From a checkpoint of a small transformer trained on Wikipedia: vocabulary 512, 93M tokens.
Each number is 50 + 12 x the weight over its row's rms, rounded and kept within 0 to 99. Layers, rows and columns count from 0. The size before them is the row's rms in percent of the matrix's.

# layer 11 MLP gate, 256x96, rms 0.173, rows 145-217, columns 0-95
110:29 46 50 71 39 55 35 35 47 44 74 43 43 57 68 49 46 56 61 27 48 35 50 38 32 61 28 61 62 47 57 26 26 55 61 51 58 43 49 55 41 29 45 30 45 48 41 55 41 41 44 53 29 59 64 60 37 41 63 58 50 47 37 56 42 44 60 47 33 64 42 53 30 60 38 43 14 71 46 54 38 58 58 74 53 59 45 52 50 51 34 57 58 48 39 49
106:35 70 49 41 61 43 53 52 59 49 58 61 45 43 46 45 42 51 71 61 68 78 55 40 57 71 49 51 44 33 48 35 33 45 53 36 53 31 44 34 56 42 44 40 30 34 80 55 43 34 59 58 56 48 43 49 69 48 38 60 37 54 37 64 40 42 38 46 36 68 62 48 48 47 38 55 59 43 51 48 50 54 76 61 69 71 36 49 30 61 49 38 51 82 52 58
092:43 46 68 59 50 60 63 61 71 49 60 56 35 37 36 50 40 53 56 47 53 67 39 48 47 68 67 40 32 56 25 54 35 45 43 63 50 44 56 68 73 63 43 39 47 18 50 35 39 72 61 47 43 43 61 46 51 45 46 46 37 42 74 30 37 53 70 61 59 56 37 57 75 52 59 37 38 48 59 41 28 47 49 53 48 55 43 33 49 38 69 33 47 32 47 54
105:58 60 47 26 51 45 60 59 28 58 59 50 59 27 29 54 39 53 63 53 46 37 55 37 49 43 57 42 51 52 52 62 49 26 39 43 43 38 62 38 49 55 43 61 45 33 57 38 61 57 33 62 55 63 50 52 37 54 35 40 62 35 47 43 53 60 74 16 49 70 36 41 42 60 63 40 31 50 42 56 51 39 74 46 46 23 27 46 55 43 74 49 45 45 32 53
109:43 62 47 15 63 31 56 61 43 59 47 48 53 52 41 54 58 36 42 58 34 46 75 49 22 58 41 53 26 54 46 49 38 46 67 44 55 55 52 53 45 51 55 66 61 37 71 53 35 35 63 48 36 28 29 54 51 43 79 58 47 32 41 56 44 38 49 49 45 27 39 65 54 43 54 39 53 32 53 42 60 52 59 54 34 54 36 55 63 62 59 55 49 67 31 28
107:56 61 52 47 53 30 67 29 40 53 42 37 41 58 47 50 50 62 59 46 53 39 31 65 51 51 64 45 40 48 44 54 54 63 80 58 50 65 23 57 55 55 35 26 54 65 49 58 57 43 73 63 62 40 43 45 39 48 46 59 43 37 62 50 49 60 42 30 55 43 46 63 39 51 63 52 31 40 53 63 33 69 75 66 73 35 69 33 60 51 62 41 37 28 52 58
097:46 53 54 60 54 57 50 49 58 44 48 71 51 48 41 58 71 24 51 47 60 54 40 59 28 38 45 45 77 28 55 53 23 53 63 36 46 63 38 40 61 35 29 47 42 44 44 72 54 64 36 39 46 58 56 39 38 33 39 37 51 35 61 67 24 56 51 40 64 41 44 45 47 59 66 38 41 51 46 55 64 32 81 53 47 42 46 25 55 49 28 43 53 52 50 54
100:42 54 46 58 39 54 56 45 29 84 64 39 51 27 56 64 43 58 70 45 50 39 63 52 46 64 54 62 39 48 55 50 62 67 33 49 61 50 67 46 56 53 48 53 45 77 55 51 54 51 58 53 72 21 32 57 52 66 63 60 40 43 38 44 33 17 59 36 43 42 44 40 36 37 58 53 31 52 52 49 47 51 62 63 46 39 68 28 36 47 51 64 49 58 38 38
096:52 61 49 41 66 64 44 39 53 50 41 49 51 56 62 53 47 48 62 68 64 53 57 41 55 53 58 17 50 69 79 39 27 49 62 41 72 50 49 48 33 44 56 56 32 71 55 61 49 59 45 53 24 56 62 71 70 56 41 30 51 42 35 30 62 42 55 41 50 40 61 71 58 46 38 39 72 49 36 17 55 45 46 39 54 45 46 48 60 64 39 56 57 55 53 41
117:31 54 53 50 61 37 65 71 41 42 36 45 36 21 65 44 39 49 56 69 69 60 40 58 62 57 53 32 35 46 48 53 40 44 57 43 56 53 53 41 43 46 55 47 40 52 51 29 46 47 61 54 64 46 39 42 50 54 42 52 76 43 44 59 66 57 44 52 25 58 23 45 59 32 51 32 62 63 47 63 43 62 56 60 26 68 53 49 64 60 66 78 53 46 30 33
113:28 42 43 57 64 40 43 49 42 44 53 38 65 46 51 65 28 33 63 84 57 68 62 56 33 42 40 36 55 67 30 43 47 61 62 58 58 53 55 51 46 44 65 60 43 60 55 53 47 42 53 32 41 44 49 45 29 56 37 45 71 57 54 39 73 42 54 41 56 51 58 39 35 71 33 45 38 27 56 42 41 45 55 41 70 48 22 49 35 56 72 53 54 29 48 51
103:50 50 49 19 45 68 44 48 48 51 58 48 54 39 63 59 24 32 37 46 44 40 62 53 52 57 65 49 54 50 62 48 30 56 68 59 40 55 30 58 79 28 46 65 36 55 69 62 52 55 66 47 59 32 52 49 55 50 50 64 38 71 30 50 32 53 67 41 66 45 48 53 42 32 47 46 44 29 52 43 45 58 57 39 52 17 64 55 58 36 42 39 56 60 35 43
098:58 60 44 36 59 50 69 50 58 48 31 54 54 36 58 54 30 41 34 54 33 49 39 67 65 24 48 37 53 49 32 51 55 57 63 56 55 58 24 49 52 54 61 32 51 40 36 57 54 49 43 79 54 44 41 67 39 63 23 56 34 68 47 51 61 30 57 52 57 58 51 29 61 59 70 46 37 40 42 58 50 54 62 82 33 47 37 45 41 69 53 51 51 62 43 58
114:30 47 78 55 46 42 50 41 44 28 59 59 48 61 62 65 42 66 51 57 46 51 49 47 76 59 40 68 45 72 39 47 41 59 54 50 46 55 56 52 50 36 40 46 60 36 58 62 67 39 57 50 46 48 48 52 26 24 48 53 69 25 39 68 59 27 46 56 48 70 25 48 27 51 55 56 49 52 45 36 35 43 51 70 36 57 59 45 73 50 49 40 44 34 58 38
085:40 38 64 56 74 63 52 38 27 55 48 72 43 49 37 39 61 51 47 63 36 40 39 41 52 44 52 62 60 66 46 43 65 55 71 66 41 57 59 36 49 51 52 51 49 51 64 37 43 30 51 71 57 51 52 48 38 52 33 35 72 34 39 35 36 30 60 25 52 69 53 59 58 41 57 41 43 60 50 44 31 79 51 49 54 51 51 44 53 38 32 40 19 45 35 59
102:65 69 53 32 46 72 34 31 60 38 35 45 36 41 43 38 46 53 67 39 64 46 53 42 70 64 46 42 38 43 53 67 53 44 53 34 59 37 57 63 40 79 64 41 33 47 46 33 57 63 36 52 46 68 59 37 56 40 49 25 39 47 55 30 59 32 40 43 55 63 38 39 49 61 60 44 61 51 53 51 45 69 63 48 53 57 61 46 57 33 77 61 33 57 68 53
112:37 50 52 62 28 60 41 45 44 55 24 40 49 58 50 39 36 55 43 52 58 52 59 60 28 62 39 61 53 65 41 36 37 55 56 42 58 62 43 53 42 98 60 50 41 50 52 55 19 42 60 62 28 61 56 39 42 57 24 59 50 50 44 67 58 49 46 38 61 39 72 49 45 55 59 64 37 52 53 70 51 62 60 48 60 65 36 46 40 71 55 49 58 41 59 41
099:51 44 51 44 56 54 47 40 47 55 47 72 44 42 28 55 67 48 56 68 56 38 53 58 46 37 44 34 45 42 53 56 46 43 60 31 53 39 41 77 51 73 78 55 35 35 74 52 64 56 55 48 57 49 44 36 57 45 73 28 73 66 64 49 65 68 56 40 67 58 64 50 46 73 73 47 27 56 67 30 42 45 46 56 40 43 55 37 44 41 52 57 48 66 57 53
102:36 40 57 47 36 42 56 51 46 53 56 66 34 67 52 72 32 60 44 60 33 76 28 56 58 57 73 61 50 43 49 41 37 76 48 64 39 57 27 52 36 67 46 58 44 67 54 75 52 51 55 43 50 53 43 47 56 62 37 59 43 31 56 51 44 45 45 43 53 33 31 51 53 59 36 35 43 31 61 49 32 60 55 66 55 14 40 44 55 42 43 38 43 40 61 58
092:39 52 65 41 46 61 44 45 40 66 60 65 27 41 61 51 18 60 43 51 48 74 65 62 38 80 33 51 48 32 39 67 42 28 47 45 48 37 52 41 48 37 72 52 61 45 55 46 55 42 37 60 60 50 39 60 58 47 52 56 37 53 42 64 70 24 23 52 32 73 38 51 43 67 36 53 39 46 59 47 41 45 48 62 59 56 58 30 52 49 45 54 45 46 44 40
109:48 30 54 67 53 46 39 45 35 34 39 42 62 23 39 46 71 63 48 61 63 57 55 50 55 52 34 51 67 56 55 44 32 50 50 77 45 47 24 51 47 40 59 52 51 54 58 57 48 51 62 65 35 39 66 38 33 54 75 49 59 46 32 59 40 52 39 48 59 41 48 49 59 22 39 52 50 57 58 44 43 63 49 61 54 72 25 60 57 44 43 58 25 72 33 64
096:47 67 44 67 45 53 52 44 42 33 46 45 72 45 55 48 31 46 53 51 48 61 55 75 64 48 46 58 52 50 47 34 37 66 67 35 38 68 27 30 37 49 52 47 39 49 51 53 61 56 34 29 63 54 29 42 35 42 45 38 43 67 43 51 38 49 43 37 54 52 49 43 60 64 43 51 51 79 63 60 44 59 62 34 35 74 71 64 57 28 58 31 62 66 46 32
096:33 49 71 66 47 50 28 42 53 47 25 20 41 60 45 62 36 56 42 45 50 41 42 48 48 48 50 25 32 60 42 49 47 54 39 53 36 35 43 57 51 46 49 52 55 26 46 58 44 47 31 61 48 41 51 43 43 47 81 31 56 39 34 62 31 52 47 55 49 71 45 60 48 50 55 55 43 50 24 48 34 45 73 55 72 74 48 42 40 74 58 47 46 32 55 45
103:62 31 67 39 48 44 52 49 53 41 39 71 50 49 68 55 60 45 43 52 48 50 45 57 48 46 47 35 25 78 63 60 31 50 59 32 36 27 55 50 62 53 49 61 74 52 58 44 43 41 66 60 40 38 52 72 58 66 44 38 44 56 65 81 45 39 62 43 50 54 77 33 66 50 55 41 65 36 61 28 55 69 52 46 54 34 63 48 53 48 51 48 56 63 59 68
102:52 49 49 57 52 62 48 23 31 37 51 59 33 51 44 56 41 49 57 68 38 73 45 35 74 49 45 51 39 62 40 57 58 54 57 51 43 36 42 58 50 61 52 61 46 20 53 58 74 61 52 59 20 32 49 55 49 30 32 40 54 56 37 40 49 58 66 35 38 48 42 38 53 67 65 47 56 67 42 53 33 55 53 34 62 47 74 51 50 66 61 57 65 76 44 43
114:37 32 45 55 44 71 46 55 47 42 49 61 57 48 57 60 37 61 51 43 49 54 54 44 48 37 50 59 28 48 68 60 48 75 78 44 41 45 41 69 59 51 36 57 45 36 73 58 51 52 76 62 46 53 59 44 41 35 59 40 68 44 53 47 44 67 40 46 57 42 45 29 53 61 34 37 66 60 48 60 47 58 73 21 60 39 87 51 56 62 65 61 47 40 39 55
098:47 47 57 55 52 40 61 44 52 59 52 61 37 50 57 62 36 45 69 63 71 65 51 46 32 37 41 69 37 72 42 23 56 44 54 43 43 49 63 43 56 41 64 76 42 44 48 38 81 42 68 56 41 58 43 48 58 78 67 34 59 44 69 60 53 63 51 31 67 51 62 50 48 52 50 47 68 56 45 39 37 51 65 28 61 46 47 50 57 45 45 63 20 36 52 57
093:32 46 52 51 36 50 62 30 53 34 46 55 42 62 58 40 57 52 61 78 74 41 59 79 49 36 37 51 58 58 77 46 48 52 59 45 44 45 49 59 33 42 72 39 45 48 60 41 46 54 41 72 28 34 53 09 41 50 40 37 47 60 46 56 48 50 49 44 56 77 53 52 38 52 53 53 43 61 60 55 38 62 45 56 59 68 49 31 45 43 53 54 64 49 71 67
091:58 56 59 42 50 44 52 36 13 49 34 61 45 50 44 62 55 52 58 69 76 61 46 42 39 41 50 55 55 18 40 18 65 75 55 50 49 47 26 68 52 47 48 40 32 36 44 37 51 43 50 74 45 61 57 45 34 56 45 60 53 42 49 47 66 62 52 50 61 51 34 37 50 39 34 66 34 47 45 62 48 47 64 43 37 47 40 46 53 69 57 31 55 34 53 57
108:54 56 55 69 52 49 63 37 29 49 40 73 41 40 61 53 62 54 36 47 67 50 57 61 44 39 63 67 44 54 56 43 41 58 51 64 35 39 37 31 45 44 39 44 44 57 79 30 44 84 46 43 32 67 62 43 40 47 60 60 36 27 75 53 64 35 50 46 59 45 53 42 77 63 62 61 49 45 55 47 37 40 68 54 36 36 64 56 45 57 51 63 60 50 54 40
100:48 53 66 60 53 35 30 56 34 48 48 37 64 26 33 71 59 42 57 58 60 33 27 18 43 59 68 36 40 46 54 61 36 41 56 49 65 51 37 41 38 39 50 51 21 56 42 46 29 47 68 67 59 45 44 57 64 50 46 54 55 61 54 54 54 53 73 35 41 53 60 47 44 59 46 48 75 47 55 19 60 47 49 49 47 51 51 46 40 44 62 28 35 60 35 47
097:54 58 55 45 84 55 70 72 55 55 71 59 33 48 35 63 56 75 59 62 61 58 46 47 59 35 41 65 69 37 66 46 42 50 52 61 56 69 73 56 51 70 56 51 49 42 59 39 49 34 44 44 36 63 60 48 37 43 27 58 33 44 47 46 40 43 36 51 57 37 62 53 55 38 35 40 73 39 39 25 39 54 48 52 35 51 46 51 49 39 65 48 44 71 64 54
103:41 55 56 68 38 48 46 53 45 50 44 88 23 48 42 49 38 61 46 52 53 52 62 47 45 27 58 55 36 61 33 52 42 71 71 63 58 40 36 55 36 38 59 68 47 59 41 60 32 35 40 42 37 37 53 39 47 72 42 53 49 36 48 57 60 50 33 51 64 38 52 55 54 57 34 58 59 41 55 66 21 47 53 54 37 64 50 40 54 82 55 46 36 59 39 68
096:78 61 43 39 23 38 51 56 60 61 41 73 54 57 23 37 55 63 49 43 28 63 37 50 41 55 44 32 56 37 69 53 43 42 68 63 52 46 29 56 49 54 52 62 50 48 50 43 46 46 45 47 47 51 70 38 62 56 59 56 37 58 64 64 73 42 50 62 70 65 40 38 58 33 63 48 42 41 61 57 56 55 60 50 54 37 55 48 72 49 67 23 29 41 51 35
098:62 57 66 31 51 40 46 44 41 36 82 69 61 64 49 59 43 31 56 52 53 47 43 28 46 39 57 59 33 43 35 52 43 79 70 43 66 43 55 25 51 51 43 37 42 51 30 51 34 34 41 50 59 59 41 64 40 36 59 37 55 53 50 47 76 47 56 41 51 49 55 65 36 52 33 49 39 47 67 54 52 51 67 38 37 43 45 50 49 40 49 59 58 53 11 50
118:55 44 63 62 51 48 60 34 65 58 51 46 39 33 53 62 51 54 63 79 65 54 51 47 53 62 51 80 30 57 58 33 46 48 60 57 64 39 64 45 34 62 43 42 42 39 63 59 51 38 41 58 42 22 45 55 38 45 53 45 62 44 31 38 53 40 64 61 61 61 43 47 56 34 46 57 43 54 77 30 39 55 65 41 49 73 55 33 27 36 39 77 47 57 49 34
087:31 62 50 52 43 51 54 48 40 53 45 75 77 59 45 58 43 34 34 60 44 32 55 44 45 76 34 47 31 25 69 32 32 65 48 55 38 40 58 49 52 49 65 65 51 66 51 37 50 27 64 56 51 50 57 43 47 40 62 38 55 63 58 67 39 46 60 61 63 38 56 46 62 62 56 21 40 62 69 67 67 52 66 39 67 52 39 51 48 56 68 43 54 41 47 45
087:64 58 64 37 23 35 40 43 53 57 44 54 61 68 52 49 50 48 64 34 32 48 51 43 62 36 60 57 35 45 40 33 44 50 61 59 30 55 42 36 51 43 44 43 37 24 43 42 66 58 31 49 64 33 64 65 40 46 47 31 46 46 70 63 68 48 49 41 41 46 59 52 35 66 36 46 40 47 60 35 40 69 62 70 37 34 33 59 51 53 72 51 36 59 60 71
087:57 45 61 66 55 43 42 31 64 41 56 33 44 59 38 44 81 52 44 33 65 42 57 59 59 51 40 52 62 60 52 35 56 50 56 55 53 31 36 17 27 60 73 72 71 56 47 45 54 64 46 78 51 39 34 40 53 40 62 43 42 39 49 52 48 45 42 40 55 87 54 50 60 50 51 46 37 47 61 39 41 64 52 44 61 47 43 36 44 38 66 57 58 53 45 31
113:60 57 58 60 35 62 49 58 62 61 42 54 57 37 63 50 50 48 42 53 56 65 43 65 46 52 58 49 59 36 67 60 38 30 73 35 35 43 22 44 46 42 26 61 54 31 33 44 44 65 40 43 59 48 60 39 26 65 56 52 30 40 69 43 50 39 60 38 40 26 47 33 60 40 51 49 69 35 41 31 32 55 67 40 56 56 51 27 31 52 58 57 42 47 45 63
096:38 53 50 64 50 53 44 34 75 39 58 62 33 53 40 57 44 71 59 58 37 54 70 60 47 63 59 65 59 55 57 51 41 52 48 59 30 76 61 47 65 52 49 75 45 44 47 66 31 51 52 65 28 40 42 47 64 58 44 51 66 64 73 58 34 36 39 48 61 32 43 55 59 57 66 59 63 59 68 26 40 53 58 63 49 55 49 48 56 39 44 44 43 52 13 51
094:51 71 59 22 30 55 57 46 54 49 38 61 40 46 64 53 42 44 72 32 36 39 56 59 51 45 50 51 38 54 32 42 29 42 67 34 46 51 43 40 37 42 33 45 18 35 65 42 55 49 68 51 31 48 50 63 76 54 58 67 43 62 46 41 56 47 55 57 65 55 48 27 57 46 37 25 47 57 59 54 49 45 72 69 47 45 41 57 22 49 38 54 54 51 51 52
087:46 53 60 39 49 46 57 62 65 71 61 44 48 57 39 48 34 43 43 55 43 77 52 58 45 59 75 58 41 36 58 26 53 51 48 49 32 61 49 47 27 71 71 73 46 61 32 49 55 54 66 59 64 59 53 55 18 60 38 41 47 35 52 46 51 56 52 42 34 77 38 64 48 57 36 56 42 53 44 50 45 36 52 36 39 57 68 53 58 43 70 35 56 52 74 64
105:49 49 64 52 74 52 62 44 44 49 43 54 60 53 66 62 53 27 48 40 50 44 66 48 60 66 32 46 47 38 50 57 50 51 69 42 46 66 56 71 54 42 65 63 58 45 39 49 47 73 53 57 45 45 71 54 33 66 37 49 49 52 61 37 53 60 64 52 52 66 30 58 44 71 34 75 32 30 63 48 36 59 70 59 68 36 57 66 61 52 36 34 33 56 25 39
100:54 38 51 60 32 35 28 65 53 49 51 19 70 30 58 45 45 59 48 62 61 40 50 30 56 55 40 44 45 26 48 75 34 54 44 45 48 52 49 36 54 60 26 44 50 50 48 64 15 38 70 67 51 67 42 51 62 48 63 44 49 58 36 40 65 45 52 34 68 56 45 43 39 51 54 51 27 50 43 57 55 30 57 51 44 39 35 59 62 54 69 52 64 52 37 52
090:61 70 42 59 71 45 23 54 71 47 50 37 45 55 34 43 48 76 57 47 51 41 50 45 11 61 69 50 29 49 58 48 42 52 64 59 47 48 46 51 42 45 44 38 50 55 79 67 62 50 63 29 52 67 40 48 39 18 40 38 28 50 69 59 31 41 41 36 36 49 54 33 49 52 49 52 48 58 53 51 56 59 54 54 54 46 49 46 62 43 52 65 45 69 53 50
080:44 56 51 41 50 49 44 39 58 42 48 34 37 40 49 39 39 39 64 46 60 64 39 56 45 27 75 58 38 44 59 59 50 63 43 47 40 50 46 58 58 31 37 47 45 50 33 71 35 62 51 40 30 39 44 46 48 49 83 28 36 53 40 66 53 41 68 48 65 65 61 40 35 53 45 60 54 66 67 36 68 54 71 81 32 58 62 59 49 74 54 46 44 48 52 55
104:62 54 56 68 28 57 37 61 65 60 38 60 57 47 55 57 56 60 61 47 40 20 30 70 51 55 47 63 63 49 34 64 33 41 50 45 54 53 46 55 30 62 50 69 51 46 57 31 47 46 64 51 44 22 44 51 43 43 47 35 56 28 38 52 51 38 57 33 71 60 37 30 73 43 55 32 45 44 61 62 56 79 54 33 40 57 47 48 54 54 31 57 53 47 57 72
089:66 55 57 63 68 55 52 45 67 34 79 69 39 53 50 35 70 51 50 49 54 45 68 55 47 52 41 52 52 66 81 51 35 34 56 37 52 40 33 51 61 44 62 43 66 37 50 38 33 55 63 58 48 39 23 60 62 42 63 41 56 40 33 57 45 41 46 60 46 64 39 51 58 60 53 48 59 31 42 63 55 52 57 57 59 67 71 44 66 50 59 35 41 79 67 44
106:43 55 31 54 46 40 45 67 57 49 43 46 51 14 63 60 59 55 41 42 65 62 48 57 30 39 47 62 52 37 56 63 58 64 68 53 20 61 33 43 52 15 41 58 41 52 49 70 57 29 72 53 47 61 44 48 49 43 41 60 66 74 35 52 52 36 46 49 40 60 65 59 51 49 22 41 58 52 55 57 63 52 56 47 44 40 50 28 53 37 51 51 59 52 38 69
098:69 63 52 57 64 55 64 69 50 46 42 42 54 49 72 35 40 50 51 54 53 55 52 48 68 57 26 51 42 89 61 68 37 54 47 65 49 48 58 28 44 53 46 45 55 49 41 59 41 42 43 47 31 32 37 59 76 64 48 47 60 49 61 57 46 49 49 35 63 72 63 67 68 29 57 51 66 66 52 56 48 55 49 33 56 38 70 48 54 43 40 46 41 55 35 23
102:48 38 27 42 47 58 63 42 59 65 65 55 25 43 66 53 26 65 61 61 34 34 55 60 56 32 67 46 44 45 33 43 55 42 59 66 50 49 42 49 47 48 42 57 56 48 60 41 81 72 51 50 41 26 78 52 46 61 21 59 50 39 49 42 58 42 43 31 66 48 56 74 39 34 38 46 57 52 41 43 49 43 35 50 48 40 50 47 41 50 63 40 70 38 35 51
100:43 61 60 56 47 55 62 31 58 52 52 49 65 53 50 37 56 48 50 54 69 53 82 53 41 57 55 61 58 64 57 53 59 56 26 57 44 41 52 11 62 75 49 48 27 54 41 55 37 47 36 49 59 44 31 52 54 55 56 38 47 53 63 38 37 46 44 43 81 56 46 57 38 50 35 40 35 51 63 27 35 52 71 79 30 42 58 45 58 46 41 54 59 46 48 43
100:36 75 47 48 55 44 60 63 68 39 34 55 41 55 55 63 48 31 50 51 74 60 27 54 42 43 73 59 27 50 47 73 32 58 42 61 24 61 49 20 50 38 42 65 40 62 39 65 49 46 43 46 54 35 55 46 44 45 47 40 49 56 50 37 43 59 51 61 52 50 40 56 57 25 60 35 45 49 40 44 68 55 54 40 17 63 48 45 49 40 54 48 36 53 41 26
104:17 48 45 45 69 37 41 33 45 48 59 27 65 51 58 40 30 57 44 57 44 47 64 58 56 53 49 56 43 51 60 47 48 38 49 67 53 40 66 77 22 43 40 46 47 53 43 61 42 51 68 62 44 30 43 50 51 64 59 49 45 57 53 38 36 48 64 55 59 56 38 55 60 63 72 51 67 57 75 52 55 75 55 41 60 40 34 28 35 71 36 47 48 53 31 42
091:53 36 65 34 51 36 42 53 45 51 56 79 48 63 63 34 63 44 48 26 55 70 41 57 21 35 68 52 45 55 44 56 31 46 62 52 54 39 57 47 52 52 30 45 45 47 43 34 64 52 42 53 42 44 56 44 53 58 60 39 37 53 69 56 42 38 42 52 43 46 34 62 63 50 31 55 33 36 35 62 47 41 63 60 26 61 29 19 53 58 35 56 73 60 40 44
089:66 47 68 37 59 52 62 57 78 50 48 48 45 45 66 65 58 49 44 64 58 79 30 57 47 72 66 37 44 52 13 72 59 22 59 50 46 49 39 54 40 55 52 50 39 47 73 30 52 61 56 66 33 56 39 50 43 44 43 44 41 31 46 63 40 53 43 51 43 52 58 44 65 41 39 61 33 60 48 68 53 45 49 55 51 35 76 50 59 45 36 40 50 59 57 51
119:52 39 69 66 31 61 54 58 44 65 50 72 56 36 61 31 40 55 37 39 41 50 58 49 27 40 22 35 69 48 38 49 50 40 69 50 36 56 45 48 39 69 44 65 26 38 60 66 30 57 59 26 41 43 47 63 29 52 62 35 50 68 53 72 58 45 48 34 49 51 46 44 41 51 53 76 35 52 52 41 50 65 58 47 51 45 53 32 53 44 51 43 56 62 33 49
100:42 51 73 48 53 52 47 52 40 56 41 49 52 54 23 68 37 55 53 56 34 56 58 55 67 64 62 37 61 44 45 47 55 73 63 36 40 69 35 65 61 54 59 61 33 43 35 43 45 53 27 46 36 61 35 43 39 45 50 53 63 56 35 24 34 51 42 45 22 48 52 45 48 64 60 38 52 44 48 39 42 47 58 48 41 54 41 39 40 30 86 59 44 25 39 63
099:25 40 51 40 46 41 49 64 41 48 46 49 40 47 36 70 39 59 69 46 54 57 39 53 55 63 56 46 45 68 47 60 42 37 44 61 47 54 58 52 61 39 52 37 24 47 54 58 80 32 28 52 33 36 49 53 71 66 53 60 62 75 59 38 58 39 48 47 59 47 40 57 36 61 42 39 61 50 51 44 25 43 62 25 60 60 49 62 67 62 36 73 32 32 43 51
094:48 31 38 61 42 36 52 34 70 60 62 57 39 54 47 56 54 66 37 37 65 77 33 44 50 34 51 24 32 40 61 48 47 47 52 53 42 47 41 61 28 23 50 47 41 47 52 46 60 44 37 32 24 33 42 41 46 70 42 54 46 43 53 38 60 62 43 59 58 54 45 66 59 48 32 52 70 24 63 55 62 65 59 58 42 53 36 29 56 47 62 64 47 52 46 32
096:76 44 50 59 63 58 66 35 35 76 42 38 31 34 57 59 28 61 52 49 44 35 55 64 71 46 43 73 41 39 51 54 56 32 45 64 55 44 33 61 58 38 49 45 45 45 56 53 47 55 40 62 42 31 43 57 36 72 52 46 61 33 49 67 49 52 36 46 44 42 45 57 49 44 33 39 76 32 34 48 31 54 44 46 48 55 55 57 83 50 70 46 43 48 51 69
106:16 46 75 47 73 52 53 30 42 69 51 69 50 47 51 63 49 71 30 45 63 56 72 58 68 28 50 42 66 41 51 71 53 51 53 52 36 32 38 40 28 41 58 46 45 46 50 43 42 54 42 50 40 46 56 42 55 45 52 61 35 47 31 57 62 40 40 74 41 56 22 50 45 67 66 55 46 45 33 42 52 56 59 40 35 54 53 64 62 45 56 58 34 43 41 59
102:39 51 46 60 58 67 66 37 55 52 61 63 45 58 43 45 29 36 35 81 51 59 53 66 16 67 42 61 46 57 45 60 47 55 47 51 31 47 34 40 58 45 71 50 29 39 48 55 44 54 32 29 41 41 44 45 45 40 29 57 46 66 55 52 53 73 42 49 64 47 57 62 61 67 48 63 51 57 40 46 77 53 77 75 49 58 47 49 66 41 59 42 57 54 51 44
099:38 56 53 53 53 78 48 55 45 45 22 54 59 60 52 56 37 50 57 33 55 60 33 46 66 42 45 40 42 43 42 32 31 35 62 56 47 33 44 52 71 76 69 50 37 42 59 53 51 57 46 25 51 57 68 44 54 46 74 60 33 42 37 59 72 53 45 69 65 64 60 47 33 29 45 57 45 67 41 38 48 65 65 40 64 36 51 42 46 35 52 67 52 47 36 56
107:43 44 38 30 50 62 63 59 52 57 43 26 18 32 62 52 38 59 41 67 60 37 51 54 49 50 55 50 32 60 44 46 43 63 49 49 32 45 49 44 41 60 49 31 41 44 62 51 61 34 50 64 34 38 41 70 50 64 50 45 65 58 33 54 37 46 60 36 42 32 44 37 68 69 55 51 58 58 61 52 54 74 68 44 38 41 17 32 32 49 56 56 65 61 40 40
111:59 46 34 45 77 60 60 30 27 59 53 34 48 53 46 64 45 55 41 77 45 66 61 81 48 44 62 45 28 69 43 34 56 46 47 87 52 66 46 49 35 43 41 53 40 43 49 50 57 61 50 57 46 47 54 51 47 46 66 53 57 56 53 41 49 38 57 37 45 63 75 64 57 48 51 47 36 20 39 43 49 55 76 53 41 63 63 59 50 44 39 65 50 59 56 41
100:23 47 47 61 31 48 38 63 45 29 30 57 60 35 50 38 39 49 44 65 55 40 50 33 55 47 67 45 71 57 52 45 49 55 58 57 61 55 51 70 52 49 54 50 54 50 58 34 62 53 47 48 38 58 58 42 62 42 58 69 60 38 60 30 56 65 74 59 40 50 61 23 48 49 62 60 62 46 41 20 70 58 70 40 77 45 69 49 60 32 40 66 43 53 51 39
103:59 28 61 52 49 41 40 39 62 21 60 42 54 45 64 61 60 38 57 47 47 59 43 29 54 48 47 57 39 45 35 33 24 40 77 54 51 70 83 63 46 50 52 49 52 52 73 70 49 68 58 49 34 47 56 50 52 40 57 59 40 57 39 39 47 48 60 25 68 45 69 43 48 62 69 54 47 45 48 57 41 70 40 36 65 52 36 61 69 39 50 55 48 60 38 35
107:36 64 55 65 39 56 46 59 59 44 33 46 59 59 56 61 47 46 74 64 65 57 50 50 22 47 61 42 54 50 47 65 40 47 51 51 44 60 29 85 64 56 48 51 25 57 27 48 65 52 75 40 68 63 47 30 66 45 59 53 60 45 38 48 63 51 54 47 41 39 71 63 72 48 66 56 56 46 43 27 46 59 49 24 65 48 47 30 50 58 55 55 44 46 61 54
103:50 30 47 49 37 46 52 68 53 60 46 33 52 39 62 48 35 25 61 36 70 40 58 57 45 29 55 65 53 40 74 81 62 59 51 60 43 51 66 45 57 45 45 53 55 56 56 33 54 40 51 53 57 35 51 51 53 41 45 51 59 49 76 66 45 61 41 34 69 59 48 35 45 55 50 46 43 29 42 36 31 33 63 51 24 76 54 34 46 75 46 55 47 57 53 35
101:46 57 31 50 50 59 42 54 63 44 33 58 36 50 24 41 33 45 31 55 61 52 40 31 45 57 61 46 36 68 39 46 47 49 63 56 46 69 54 55 27 54 35 49 44 22 42 56 62 38 51 71 36 32 70 57 31 26 40 71 72 62 25 66 61 55 66 32 57 37 63 46 38 51 55 57 57 47 56 52 42 58 62 66 59 59 47 60 52 35 45 52 48 52 54 49
105:36 58 49 36 42 35 37 60 42 40 41 54 41 48 77 35 43 58 52 50 40 37 66 48 37 56 31 56 33 46 62 62 37 52 63 63 70 52 50 44 53 46 49 42 42 49 82 61 53 49 71 63 41 58 46 41 69 72 39 48 27 53 53 52 69 39 47 43 23 50 50 62 64 47 49 43 47 55 49 44 44 36 57 46 54 48 44 38 19 69 44 24 56 29 37 35